Each number is 50 + 12 x the weight over the matrix's rms, rounded and kept within 0 to 99. Layers, rows and columns count from 0.

# layer 9 MLP up, 256x128, rms 0.251, rows 175-202, columns 0-127
44 43 19 84 51 42 54 37 36 69 49 46 66 46 35 40 34 47 37 13 37 42 64 10 34 47 29 50 34 51 45 62 58 61 60 62 66 63 64 45 60 68 46 37 37 50 51 58 66 58 51 29 47 49 52 30 43 35 48 61 46 41 48 52 65 65 44 49 37 45 67 66 43 58 41 61 30 54 44 34 53 63 61 51 37 64 56 60 77 60 33 43 56 56 60 45 33 33 64 40 56 63 54 36 45 75 49 42 41 50 59 36 73 31 64 46 42 67 38 66 69 37 51 24 64 71 49 66
57 54 57 35 31 65 35 46 45 59 30 49 75 67 37 58 53 41 39 44 47 39 21 73 44 55 46 46 73 51 43 57 48 30 23 47 37 69 50 39 74 58 62 26 64 59 50 41 65 37 42 51 81 69 40 54 62 55 21 63 47 53 84 53 35 62 74 63 40 50 48 54 56 58 43 56 53 47 39 43 52 48 57 35 41 48 55 64 54 49 46 48 50 44 47 57 54 31 54 46 66 72 40 50 44 51 61 44 55 63 53 57 40 30 56 49 52 42 47 57 48 67 56 42 63 41 85 81
60 40 41 57 50 54 59 59 64 48 26 62 64 43 39 61 82 54 44 52 43 45 64 29 49 59 59 60 41 54 40 40 56 39 59 44 47 43 34 61 43 57 39 50 41 37 52 71 62 65 42 53 46 47 54 35 47 54 32 39 41 24 35 49 51 25 56 39 47 59 26 35 44 64 64 37 41 65 51 44 61 37 40 43 48 54 59 45 60 64 47 54 46 42 53 58 63 72 40 63 52 65 60 57 39 43 51 56 52 49 47 42 47 34 37 55 46 51 30 58 72 52 44 54 53 51 58 52
44 66 35 59 30 59 42 24 48 47 41 37 58 64 48 53 49 37 57 46 52 55 39 55 30 57 60 42 51 65 32 26 44 44 27 53 74 62 58 48 44 28 52 40 29 55 49 53 50 39 50 45 66 18 76 57 49 34 45 54 38 60 53 56 71 53 48 42 57 39 36 57 48 47 44 41 32 45 54 61 45 53 54 57 49 47 64 57 50 30 21 64 49 54 51 57 52 49 56 50 62 49 52 56 50 58 66 58 52 33 63 33 44 48 60 68 60 71 42 60 61 45 65 58 48 51 55 48
52 31 44 49 47 58 68 43 44 68 48 45 62 44 64 55 53 69 62 64 45 63 66 28 59 66 43 48 35 33 36 78 60 41 48 41 47 46 41 44 69 53 43 59 44 20 33 44 50 54 26 64 46 35 28 43 50 58 53 57 60 47 63 47 26 51 51 37 36 38 77 51 33 57 34 53 65 50 63 43 49 59 52 55 34 44 69 50 42 49 41 55 45 71 32 65 42 44 49 37 31 47 49 48 54 47 58 42 50 45 50 47 61 36 63 38 60 54 39 47 68 73 52 54 30 67 50 53
34 57 71 54 57 68 46 28 37 56 36 51 41 37 41 61 44 19 58 64 34 58 62 78 32 15 57 44 67 36 55 50 71 41 50 48 43 38 35 25 58 39 45 38 52 49 67 43 53 46 44 62 39 55 50 24 56 46 47 58 71 61 50 47 67 39 78 44 23 54 34 40 55 44 55 74 64 69 54 44 57 60 36 49 39 43 74 44 37 62 66 51 51 55 38 78 64 55 37 32 63 48 54 70 74 30 46 61 42 45 34 67 58 59 48 67 47 50 56 39 66 30 51 69 56 71 66 48
51 56 69 51 59 54 51 56 69 49 40 42 36 41 40 49 60 57 50 32 46 59 54 44 42 65 33 31 36 54 29 68 43 61 38 53 51 57 26 70 76 50 35 42 45 37 44 62 50 39 46 67 77 56 65 35 49 53 32 70 48 28 48 47 43 52 39 39 54 61 57 38 55 50 48 58 44 53 43 41 45 51 51 50 51 56 59 33 44 49 69 50 49 36 62 59 22 41 52 39 58 41 54 53 53 61 62 52 47 60 56 47 57 57 51 56 50 33 38 39 46 56 43 55 53 38 49 50
42 47 57 32 51 42 58 81 37 40 41 53 28 39 48 62 47 53 44 57 59 66 42 42 43 32 51 44 48 53 54 46 41 54 52 52 31 39 58 58 55 62 46 57 30 57 56 47 56 55 41 21 57 42 33 59 44 41 58 53 50 51 48 50 45 54 62 36 39 34 68 37 55 50 39 66 36 64 46 43 57 46 29 57 66 51 42 39 49 54 44 66 54 43 53 72 50 42 42 45 54 63 50 41 36 51 47 58 62 42 42 59 57 46 28 60 52 65 65 38 42 42 64 42 67 59 49 26
29 71 50 51 53 50 60 57 39 32 50 51 40 49 57 48 50 51 36 59 45 36 40 54 45 58 32 52 48 58 65 62 33 62 65 64 59 46 49 38 65 67 37 58 38 42 40 62 43 58 52 46 59 61 25 54 57 27 55 50 58 63 40 47 44 58 59 34 51 44 83 74 41 64 43 73 41 35 55 31 60 31 48 48 45 57 39 28 44 31 50 58 57 49 45 60 44 44 51 45 40 38 63 48 45 51 58 53 40 57 34 54 57 71 42 41 57 51 52 57 35 32 56 52 43 37 46 33
48 58 64 31 43 61 62 44 50 47 50 30 39 50 49 41 65 32 45 59 43 36 50 37 64 51 60 67 53 48 48 60 60 47 52 60 40 54 47 55 64 40 48 48 49 35 43 72 39 47 56 18 39 53 46 48 80 44 26 35 45 59 63 40 57 67 68 34 61 22 58 53 54 56 52 69 66 32 52 51 50 42 57 48 61 47 35 38 60 64 43 42 72 73 45 54 50 77 43 50 67 33 51 79 50 64 57 49 46 56 56 56 50 50 52 55 33 41 55 62 41 58 38 33 59 60 60 48
48 60 56 38 69 41 61 37 51 26 57 60 51 65 54 40 46 54 59 35 42 50 51 41 44 61 43 45 59 51 47 60 72 69 44 39 33 39 59 48 51 38 53 56 37 47 35 57 56 47 40 57 41 46 70 60 50 46 66 42 59 31 49 53 52 47 53 37 62 61 57 41 33 71 54 29 61 34 30 48 42 63 50 46 52 50 53 44 40 40 59 38 45 62 37 53 47 66 46 46 66 40 55 43 57 39 45 64 37 43 53 60 37 47 71 43 52 78 52 42 37 67 63 31 50 50 58 56
49 33 30 40 71 51 49 60 66 22 64 64 59 41 32 56 46 43 47 48 71 61 42 51 58 54 55 26 44 41 92 55 50 62 46 44 35 37 44 69 41 66 67 54 62 56 25 33 44 59 44 44 29 64 55 56 40 53 51 59 41 45 47 65 41 55 51 45 38 54 39 51 60 47 56 59 58 46 63 32 43 47 75 31 47 40 40 53 46 49 61 38 66 63 60 46 71 42 43 64 52 51 52 30 51 24 44 35 61 49 63 50 42 64 64 37 47 78 49 42 26 51 45 63 43 56 72 48
59 56 34 50 72 47 50 35 45 62 58 52 46 34 54 36 53 55 49 49 49 53 51 48 53 70 49 35 45 62 52 47 39 65 27 65 54 55 59 43 43 53 34 47 42 49 58 47 44 39 48 70 72 54 49 51 58 50 58 43 48 37 46 62 42 35 32 48 38 31 47 54 61 44 66 49 48 69 57 34 60 66 52 62 46 47 55 74 52 54 50 50 52 63 55 65 47 58 56 52 43 62 56 45 47 40 44 42 62 45 53 20 67 53 55 43 55 59 71 46 47 45 53 51 39 36 55 69
46 55 75 69 60 61 48 49 62 51 55 38 47 57 46 50 68 27 62 55 46 60 49 17 62 60 31 55 48 38 54 45 36 52 34 26 32 40 49 61 52 56 36 69 47 65 66 54 57 41 55 58 52 52 34 61 63 44 59 58 37 50 64 61 58 59 55 39 53 68 67 65 32 62 44 46 36 40 60 66 36 37 50 34 48 53 61 46 66 41 42 44 60 42 42 57 30 49 77 44 45 58 55 64 47 56 39 44 35 59 43 66 38 38 30 66 31 66 40 43 60 50 57 40 43 40 59 47
41 55 67 42 50 54 50 54 51 45 55 51 57 41 48 20 55 22 54 36 59 57 49 53 59 61 57 61 49 55 63 50 51 38 45 42 34 38 52 58 53 56 45 41 54 46 54 38 54 57 44 69 43 58 58 67 38 31 69 41 27 49 40 68 51 43 56 50 51 58 46 64 58 54 65 19 43 39 43 37 62 46 35 45 42 47 52 62 34 28 54 31 56 61 46 45 50 60 65 54 62 61 36 47 57 56 73 66 50 58 50 69 45 24 53 60 47 53 45 59 40 44 54 37 49 66 57 41
53 45 51 32 43 46 55 62 63 47 44 81 43 44 58 48 57 54 54 62 47 52 64 28 72 36 48 50 62 36 48 47 46 38 25 34 48 56 41 68 50 48 52 53 37 50 63 48 55 52 67 44 59 59 26 60 37 38 73 34 42 35 35 54 62 53 41 48 30 46 48 37 45 50 35 52 40 60 41 34 44 59 53 31 60 51 51 57 62 31 47 46 60 44 47 49 69 61 44 48 46 52 44 39 37 49 34 51 68 38 41 58 47 71 57 51 42 56 39 57 50 57 55 50 43 53 54 32
33 79 42 43 41 58 47 47 59 55 66 58 25 46 60 59 46 39 53 53 34 57 53 52 49 81 35 62 59 54 46 63 34 49 55 44 60 40 39 64 35 34 44 52 50 33 54 51 61 32 39 81 50 64 51 46 37 41 56 63 31 14 55 58 40 44 41 51 65 67 61 49 41 55 57 43 63 35 52 68 58 34 49 36 60 49 32 48 39 53 44 63 69 34 59 54 56 55 47 48 61 32 54 31 41 41 67 13 45 55 54 66 60 36 53 42 42 48 37 63 26 45 58 50 65 69 48 52
63 54 61 76 57 51 43 42 38 57 79 41 64 43 40 43 41 43 36 39 24 41 55 51 57 50 36 55 39 46 63 38 55 48 44 69 74 62 43 38 43 39 50 37 41 54 27 48 49 24 38 70 47 36 47 63 60 44 64 44 50 57 46 40 67 39 35 29 58 38 68 63 69 52 57 56 64 36 68 47 65 56 54 57 46 43 64 58 38 45 47 50 47 35 52 51 49 32 64 42 38 53 52 55 49 60 53 54 53 51 73 41 53 64 69 31 55 40 57 52 56 53 48 55 32 28 68 46
73 63 38 56 71 33 29 49 76 64 33 46 47 47 54 63 56 39 70 52 36 55 44 50 42 36 60 66 59 34 53 42 50 38 51 31 75 40 30 55 56 70 48 57 53 36 62 61 37 33 59 41 37 59 43 50 49 46 41 77 36 61 48 68 34 46 43 37 41 44 58 36 47 30 38 42 50 56 50 30 53 45 72 65 52 66 70 54 68 62 67 64 38 68 66 50 51 37 51 56 35 64 65 20 68 79 30 10 47 64 42 38 68 43 63 50 67 58 52 52 43 45 54 51 54 61 57 34
49 59 55 49 72 47 59 25 60 57 38 30 40 51 59 56 47 39 61 73 63 44 46 60 72 53 51 40 59 16 42 54 43 67 33 58 32 51 43 68 55 79 70 44 47 51 71 38 38 23 43 51 71 50 51 58 53 37 21 47 39 53 49 49 31 56 56 55 55 25 45 53 58 42 43 59 46 42 35 61 67 53 42 24 45 57 66 54 72 37 66 42 43 53 22 47 47 34 65 42 64 38 56 21 72 36 54 47 45 49 69 48 42 35 56 48 52 44 51 52 70 38 36 68 48 46 48 65
47 46 43 63 50 48 62 58 66 51 59 64 42 48 47 49 59 47 35 54 52 56 41 41 64 55 56 53 61 38 48 67 45 42 44 59 32 45 39 39 49 54 67 64 44 34 45 38 70 43 20 45 56 40 50 48 42 34 38 53 53 57 46 67 63 48 49 37 61 23 68 67 71 49 46 58 48 47 58 43 49 59 54 55 62 65 36 65 43 35 29 36 50 39 45 56 60 56 40 50 74 57 53 41 25 53 44 67 49 36 60 43 65 44 37 44 70 49 43 43 41 39 53 49 57 67 26 46
53 62 47 66 64 53 28 50 38 30 52 55 62 48 50 34 33 40 49 28 36 47 49 63 41 39 50 46 56 54 57 40 40 57 51 39 49 54 46 62 45 58 56 25 71 55 79 55 46 54 47 61 52 57 60 86 44 50 60 52 36 69 79 55 38 58 51 48 73 56 68 51 52 61 64 50 52 40 69 40 34 49 48 53 55 62 44 47 44 37 49 34 59 61 30 46 43 46 64 42 29 49 25 33 49 41 45 72 51 46 41 56 62 49 48 54 53 42 38 61 57 47 31 64 48 53 56 60
48 33 70 39 43 63 67 43 65 55 56 39 41 82 46 37 47 38 61 39 41 55 43 36 43 48 50 50 22 77 51 62 51 53 50 34 40 49 57 60 38 47 55 55 56 47 60 72 49 50 38 46 51 47 55 40 55 50 67 44 33 43 60 54 52 49 46 55 51 44 47 46 26 68 61 57 35 76 67 42 72 46 47 31 58 30 33 57 74 48 47 54 64 59 59 55 42 62 56 21 67 24 59 53 34 51 47 32 60 73 55 47 73 60 40 48 30 52 43 60 50 53 34 47 60 36 43 34
44 46 49 56 19 51 45 55 66 60 44 40 32 40 51 41 56 42 44 38 71 57 55 52 51 47 59 55 57 52 60 58 48 59 70 51 31 52 38 55 64 46 50 44 46 26 74 51 58 44 38 55 45 53 63 57 36 46 44 58 35 39 52 42 41 59 47 35 56 45 38 54 66 49 48 54 45 67 48 55 47 78 23 56 64 39 63 17 64 53 53 24 53 48 64 35 25 32 46 39 63 60 53 44 55 46 40 42 84 54 63 37 45 48 49 53 54 27 39 66 75 85 26 81 46 39 59 41
42 16 77 60 62 50 53 54 38 39 43 33 55 52 46 71 53 43 36 55 53 45 51 38 51 42 40 34 58 49 27 37 41 72 45 55 42 41 57 39 51 32 58 32 38 34 47 35 56 38 62 47 48 48 48 53 65 40 40 48 32 46 52 71 59 44 46 62 35 49 79 54 69 50 60 57 36 38 48 55 60 57 38 39 65 64 49 37 56 35 45 71 38 43 43 74 41 56 52 49 65 50 69 45 64 45 43 58 49 57 73 33 46 41 40 54 51 53 40 41 59 57 50 70 50 56 55 43
41 59 83 51 45 58 50 59 39 56 66 45 47 63 41 67 54 44 56 48 35 38 54 40 53 36 53 57 56 47 45 65 47 71 60 43 49 74 31 62 58 43 52 57 58 62 66 78 62 48 21 50 37 47 50 30 36 49 62 69 47 60 45 66 52 62 66 49 61 45 55 44 63 69 59 45 68 51 63 59 38 36 48 52 74 50 51 70 64 49 35 49 51 32 55 69 40 57 40 57 34 56 34 35 51 58 35 44 32 44 53 35 43 30 30 44 53 60 70 65 23 49 31 41 57 53 52 66
30 67 46 66 46 47 44 72 43 44 43 65 54 42 62 61 45 31 43 46 19 48 42 64 58 68 69 41 58 60 56 55 57 66 58 75 46 53 61 40 65 50 61 23 31 61 34 28 45 50 42 39 27 53 50 36 49 55 60 52 35 49 57 67 46 56 27 53 18 63 36 61 43 49 60 33 56 58 60 67 40 68 33 49 40 59 38 57 59 61 55 54 37 55 60 21 52 49 35 23 29 39 48 52 41 51 58 41 41 34 54 51 37 44 48 52 24 39 49 52 48 49 53 46 50 68 52 41
57 64 46 47 41 59 32 58 41 60 55 59 47 57 65 49 31 53 51 33 33 48 49 26 54 51 48 50 53 42 59 51 39 57 48 34 57 40 75 41 60 58 35 30 54 49 67 71 51 54 43 33 38 51 63 38 50 57 45 55 51 63 48 61 80 54 68 34 52 71 55 63 38 74 47 53 57 78 50 51 45 59 34 43 61 36 72 52 64 36 63 25 65 35 56 59 52 61 65 42 59 43 45 59 48 50 59 46 38 62 55 54 47 68 36 79 46 44 52 70 46 47 40 29 42 43 45 35
# layer 9 MLP down (transposed), 256x128, rms 0.269, rows 175-201, columns 0-127
50 41 48 61 33 47 58 61 58 33 38 44 59 62 20 45 53 48 41 27 44 44 48 40 32 70 56 48 28 34 47 60 51 39 61 88 64 39 30 63 36 48 47 58 51 49 45 34 41 61 59 28 49 49 39 46 48 61 40 58 46 67 79 57 52 44 67 46 52 40 35 57 49 41 52 62 29 48 51 63 34 47 48 36 59 45 60 54 36 79 47 46 48 64 29 50 38 56 58 47 49 53 59 56 52 59 49 55 54 37 48 56 49 41 56 30 52 57 47 66 52 38 48 35 50 55 59 56
56 48 60 29 34 40 15 65 27 41 43 27 36 57 30 63 54 79 63 67 59 37 63 61 40 55 43 53 44 56 54 27 53 59 50 71 27 29 49 46 39 53 61 59 47 49 52 27 19 43 49 43 41 44 50 51 47 40 73 29 34 55 35 51 27 34 29 46 33 65 64 60 54 48 39 58 62 46 39 33 51 60 30 51 52 48 41 40 42 41 62 39 55 61 33 45 53 49 49 28 49 31 44 60 40 44 73 70 46 58 42 51 44 57 41 82 42 51 39 57 38 43 60 70 26 46 52 58
49 56 44 44 39 61 69 39 51 44 45 41 51 53 34 71 42 17 51 48 43 64 52 76 42 48 60 42 45 52 50 39 43 32 42 60 53 46 51 56 55 66 63 55 57 58 51 46 26 57 37 38 46 37 35 37 44 53 60 74 54 43 41 62 35 47 51 54 54 50 79 46 46 55 38 67 34 36 42 51 53 56 44 22 48 35 69 63 49 72 66 41 44 43 63 43 44 52 48 48 51 46 48 63 56 37 54 53 38 45 55 54 59 46 55 46 52 69 79 59 46 62 50 52 61 61 43 46
52 39 47 57 50 28 70 50 42 43 67 56 43 44 47 40 40 41 59 55 41 63 48 40 44 53 44 59 51 52 54 59 37 54 65 59 48 45 49 66 44 47 42 40 68 39 57 45 66 38 57 34 52 58 46 58 56 57 46 62 39 34 67 65 28 47 51 72 48 66 62 56 31 44 43 45 33 58 37 42 37 60 61 44 49 45 68 43 54 53 46 51 45 56 77 49 54 57 63 20 37 53 67 57 71 37 46 46 54 76 37 31 45 40 64 58 52 54 57 44 58 54 56 48 50 33 55 52
61 46 51 66 49 23 65 37 49 56 49 48 28 57 47 41 50 57 42 59 48 57 29 66 41 57 54 58 50 44 44 57 49 37 33 48 57 42 72 30 42 44 65 59 59 68 54 53 37 53 60 51 45 51 31 65 36 57 52 54 22 53 50 29 38 39 49 52 52 49 43 54 51 80 42 57 55 48 50 43 72 50 36 61 37 36 58 30 59 50 47 67 40 72 53 34 62 50 48 70 77 54 55 55 46 74 45 40 59 36 53 69 41 41 39 41 46 60 51 51 51 36 55 43 47 37 56 45
46 46 46 75 27 41 41 51 52 16 54 59 53 43 56 46 53 23 33 78 35 71 54 40 55 46 48 45 69 48 40 64 37 66 69 57 47 29 40 33 60 50 75 30 60 40 32 40 58 46 51 55 33 58 70 45 53 44 54 50 72 44 62 67 48 60 54 59 40 43 54 40 55 23 30 57 47 55 58 74 46 64 50 54 57 15 69 40 63 60 62 60 66 53 56 48 65 45 33 22 54 60 30 57 52 60 44 27 49 55 39 65 54 57 80 49 46 46 42 52 89 59 71 74 43 50 51 52
54 47 48 59 54 57 57 48 32 52 44 69 49 60 46 56 44 39 59 45 70 44 28 55 46 59 61 55 63 51 37 49 69 55 42 59 33 57 48 37 53 16 43 59 63 56 51 43 46 57 60 47 54 38 40 49 58 63 36 50 50 48 53 33 76 56 62 58 45 36 43 45 46 57 33 43 47 30 36 57 67 49 56 55 62 56 46 51 66 66 46 58 49 47 54 28 39 40 66 42 34 61 62 54 58 55 52 60 57 46 52 61 44 48 67 44 45 42 36 62 34 64 69 52 34 38 29 41
55 48 55 44 52 45 16 36 58 44 62 63 58 41 50 49 57 40 60 40 44 48 47 44 39 58 57 46 73 54 65 38 22 52 58 48 46 59 33 33 40 52 55 41 52 47 28 53 43 37 53 55 41 44 48 47 43 50 52 36 51 55 59 63 45 51 55 66 66 49 36 65 34 59 46 41 62 40 62 29 46 57 47 34 51 43 59 53 53 59 48 43 56 58 60 27 57 56 53 61 40 38 33 52 75 50 59 70 58 81 47 49 45 44 61 41 49 43 55 43 63 50 55 58 49 50 49 48
56 47 34 59 67 35 45 50 49 37 46 83 44 57 32 33 39 55 45 52 51 55 60 52 47 45 44 44 31 52 39 38 44 49 54 29 63 74 37 51 76 42 46 43 44 55 29 52 60 44 48 50 43 53 49 45 53 45 58 55 52 58 61 42 49 51 65 45 50 54 53 41 47 48 55 49 51 42 44 58 36 49 47 51 57 40 38 30 54 53 55 66 66 63 59 43 36 47 57 49 69 58 65 70 57 50 42 40 54 27 68 51 55 64 46 51 51 47 30 45 62 44 41 62 57 45 61 61
50 39 33 36 49 47 60 51 45 73 46 33 40 58 36 68 66 55 51 48 40 63 57 63 42 51 48 58 52 50 64 48 19 53 62 61 53 41 53 57 40 55 54 67 46 60 53 33 51 43 67 40 53 30 51 30 66 51 48 61 46 67 51 44 48 48 67 49 64 52 57 46 43 40 33 44 38 49 48 54 56 69 60 54 42 35 60 49 60 44 54 55 59 61 40 64 43 51 48 42 50 52 73 57 45 58 43 72 51 59 63 47 59 37 25 52 48 40 75 67 29 44 52 59 36 59 57 35
50 67 59 52 40 29 65 64 38 44 55 27 48 43 44 57 47 53 62 52 57 61 38 35 49 43 63 41 30 35 48 62 40 29 47 61 52 63 51 65 46 61 53 44 58 48 56 40 49 55 67 48 44 46 50 43 33 57 46 48 54 36 53 48 54 43 56 52 33 46 61 40 62 27 71 72 42 61 57 42 51 59 43 44 47 39 65 56 44 38 45 52 39 62 57 47 42 46 54 39 44 39 57 39 46 53 41 39 46 55 47 57 34 54 39 43 50 45 68 41 51 43 49 58 22 65 40 57
14 75 65 56 65 44 78 54 50 39 44 57 57 43 44 50 56 57 44 36 76 62 66 61 60 53 56 52 72 26 46 44 68 48 44 45 58 28 40 43 53 56 42 50 19 63 36 52 25 76 60 54 56 51 53 50 47 63 62 58 56 53 45 66 56 54 49 61 43 68 63 57 51 43 60 49 51 56 53 22 37 41 64 51 44 48 45 44 14 41 37 47 47 49 25 38 47 76 36 47 62 45 31 66 58 43 60 59 47 69 46 43 61 74 43 44 54 65 54 50 50 43 49 41 68 52 70 46
39 44 57 46 62 63 43 63 64 48 60 53 41 44 44 48 72 44 52 47 63 36 63 49 45 37 45 52 51 48 53 53 59 48 68 32 61 53 58 37 57 36 54 64 50 43 73 58 65 44 62 64 50 52 46 50 50 51 67 51 46 76 50 51 41 61 59 57 54 69 59 48 49 73 30 62 65 43 60 50 56 53 65 49 49 42 51 47 68 39 45 47 56 54 46 49 47 47 71 65 52 64 40 70 47 53 54 38 42 37 59 52 42 47 47 34 37 41 35 56 54 42 49 51 62 39 45 35
51 44 42 41 53 50 23 49 29 48 52 73 43 43 66 36 60 73 57 37 57 57 75 32 43 49 48 54 62 44 43 63 62 31 39 47 61 31 33 31 59 66 51 65 31 63 53 49 42 49 22 53 56 39 37 39 33 35 33 36 57 42 44 42 70 42 34 52 32 43 43 52 59 68 50 44 42 58 54 53 43 49 52 62 55 55 35 43 63 64 43 45 53 37 39 48 42 55 48 52 61 62 39 49 47 40 46 52 70 48 55 62 39 64 40 67 59 54 55 67 52 50 39 38 42 54 45 37
61 50 35 50 40 39 18 51 56 58 50 54 55 40 37 71 51 85 58 77 41 45 40 37 73 33 47 50 47 49 32 45 60 56 39 60 42 26 44 49 57 46 52 57 36 70 63 45 62 26 48 35 48 43 42 43 46 66 45 63 59 51 53 51 34 42 57 46 73 56 55 50 52 50 54 71 54 60 50 61 42 47 61 41 50 46 43 39 48 54 51 40 52 47 45 40 38 40 47 56 44 48 53 35 50 38 41 24 56 43 59 36 53 60 38 58 36 49 59 61 67 64 54 60 48 41 55 51
57 45 51 76 52 66 20 45 52 43 55 37 36 43 59 39 43 48 49 60 64 54 55 56 48 56 35 65 45 58 65 41 42 58 58 43 70 59 36 64 58 54 50 49 37 41 42 64 46 53 47 58 66 23 77 41 54 47 27 57 76 59 55 49 60 56 49 35 37 39 52 57 55 71 64 49 53 55 32 53 54 37 48 70 29 67 52 30 36 40 57 45 51 51 74 36 43 41 67 47 39 49 53 50 54 39 50 56 45 40 40 29 55 41 42 40 28 41 53 55 34 45 68 52 37 37 52 49
42 41 46 49 48 44 68 63 66 52 31 55 54 57 40 53 58 55 32 53 58 50 28 36 47 61 79 47 46 09 46 36 50 52 29 58 58 53 57 57 36 58 91 53 50 64 52 46 63 53 56 58 67 67 73 46 40 47 59 39 56 56 58 55 55 48 41 68 55 26 27 28 47 45 37 56 49 58 65 31 49 52 67 47 37 51 35 51 40 41 46 56 50 53 40 59 38 29 27 56 44 51 48 48 49 44 42 81 62 41 50 63 46 42 49 39 68 44 72 45 45 63 26 46 59 65 39 41
58 49 42 35 51 38 39 65 35 54 32 71 42 54 33 63 51 25 59 56 64 45 58 64 55 38 45 55 46 59 55 54 48 43 66 49 61 49 44 30 41 58 63 72 43 36 61 50 52 64 48 42 47 74 39 29 53 57 46 55 56 70 38 28 39 69 49 61 46 57 46 46 58 49 52 49 29 33 36 32 39 43 49 41 49 39 62 55 40 46 41 55 39 62 34 54 48 56 38 40 69 54 50 29 37 61 55 30 60 49 49 43 43 56 28 41 44 48 66 59 62 40 57 58 46 57 49 68
38 41 48 60 60 44 69 66 51 54 49 54 42 55 36 75 60 24 42 65 61 37 44 57 51 86 78 38 89 44 44 56 71 48 31 38 54 44 49 42 48 48 55 67 56 32 49 42 45 56 47 30 55 57 68 34 61 63 67 65 65 55 33 49 38 51 34 46 36 76 60 45 35 59 35 40 54 47 55 36 56 51 64 37 44 40 34 27 29 62 52 56 43 53 41 47 49 62 22 43 66 47 37 68 67 65 45 46 41 52 22 44 48 53 60 21 44 36 54 57 44 43 37 45 43 78 44 56
33 35 40 63 55 68 37 54 66 65 80 47 48 31 66 51 39 52 65 38 21 66 47 49 23 55 55 53 49 46 45 55 42 31 76 43 43 67 35 70 48 22 63 45 57 45 63 46 46 49 66 55 82 68 66 76 35 55 32 52 29 39 70 44 36 74 56 63 69 46 19 47 69 54 57 57 51 66 26 49 76 58 87 59 35 52 59 48 47 59 54 57 46 50 60 64 50 52 16 39 24 35 44 60 44 30 42 36 22 29 35 70 68 55 42 61 45 34 46 61 57 51 64 53 43 47 45 57
39 46 42 32 51 57 59 52 47 51 48 36 50 50 48 69 50 56 70 47 46 47 55 50 33 45 56 50 49 39 63 43 63 47 57 58 71 62 56 48 52 29 30 42 46 47 42 45 40 52 73 34 50 69 44 49 37 70 63 46 35 54 53 33 58 60 50 52 40 56 63 47 48 59 69 47 62 47 35 44 64 51 44 68 46 45 60 57 68 56 58 37 30 66 66 56 52 66 67 50 46 50 30 51 49 53 42 47 58 66 45 48 52 50 54 44 29 67 53 63 51 63 63 61 38 28 52 56
55 57 53 34 31 46 33 30 42 66 49 76 54 46 52 71 52 25 66 52 64 39 56 43 56 48 50 51 55 50 54 51 67 41 66 78 56 34 50 33 57 56 46 63 64 49 51 38 46 27 46 41 79 41 46 42 63 43 34 47 52 27 28 49 66 50 45 44 34 48 58 45 26 34 43 51 37 34 66 66 50 61 50 58 45 40 61 53 44 60 39 58 52 55 38 46 60 53 43 53 72 47 51 51 53 44 41 34 55 48 68 34 51 70 35 35 36 66 47 60 42 61 65 40 42 60 31 53
37 35 44 55 49 41 54 64 46 52 39 52 43 64 56 71 45 64 83 40 50 47 38 56 56 45 42 25 56 50 45 70 59 50 49 61 57 55 38 81 54 58 60 39 59 33 34 40 46 40 75 45 60 46 53 43 46 49 43 50 60 56 38 31 60 56 55 54 36 46 29 57 28 22 47 52 39 56 62 45 55 63 54 68 40 60 45 43 38 36 49 45 68 56 28 53 34 53 51 53 37 35 66 51 37 39 29 33 50 69 53 50 50 30 45 54 63 41 35 81 44 71 51 39 55 46 26 52
68 33 40 36 71 48 73 42 46 42 31 39 41 66 19 44 45 25 44 36 58 66 56 65 40 27 71 40 55 22 71 38 50 46 34 66 64 39 54 49 53 39 69 76 55 37 45 43 57 54 38 54 53 46 64 25 53 47 55 62 71 71 33 67 39 74 44 71 56 55 54 53 60 57 54 56 23 40 47 59 68 46 59 43 51 28 53 65 45 62 79 63 52 34 45 66 57 50 28 52 49 42 59 54 42 63 72 34 27 56 45 49 42 43 48 58 47 35 22 64 60 51 45 45 61 48 64 39
54 37 39 43 40 63 51 35 50 51 54 58 38 42 48 35 36 69 55 79 54 38 46 41 57 48 71 65 55 50 42 53 48 63 55 45 53 37 44 51 61 46 51 52 39 37 46 45 62 46 58 45 39 56 45 62 49 61 52 38 41 50 56 61 54 53 43 44 50 52 34 43 49 43 49 73 47 18 47 53 44 42 56 33 52 66 51 52 55 63 47 43 47 48 46 41 42 56 39 44 54 58 46 58 74 38 41 45 51 34 60 48 36 51 51 58 65 58 50 69 64 59 48 37 48 36 69 47
28 34 40 56 64 56 42 51 46 38 55 45 33 43 56 39 63 53 53 53 54 57 47 54 50 47 51 63 50 51 44 56 37 59 74 35 83 61 42 37 49 41 50 38 47 52 38 39 55 49 50 73 72 47 44 46 74 48 26 42 48 53 60 45 43 50 34 22 51 42 47 59 34 50 54 65 43 58 31 44 52 67 69 70 56 59 43 27 33 62 54 63 51 36 59 55 50 50 46 68 70 45 36 49 39 61 32 48 59 46 44 58 54 69 66 43 54 62 36 58 65 46 56 37 36 15 67 44
58 70 54 60 63 47 45 33 70 60 58 80 59 32 61 39 55 30 54 26 28 45 33 42 26 64 75 40 47 52 34 19 69 50 45 81 34 76 52 44 52 66 41 39 43 64 47 52 55 44 65 13 75 36 37 53 50 59 39 31 48 36 52 41 57 32 58 30 19 50 56 50 93 55 45 45 66 52 52 73 58 54 70 62 82 57 79 43 63 69 63 52 59 50 43 32 38 49 63 63 60 38 51 34 45 53 57 68 43 36 47 55 48 65 37 50 35 47 41 49 42 59 24 59 50 66 42 44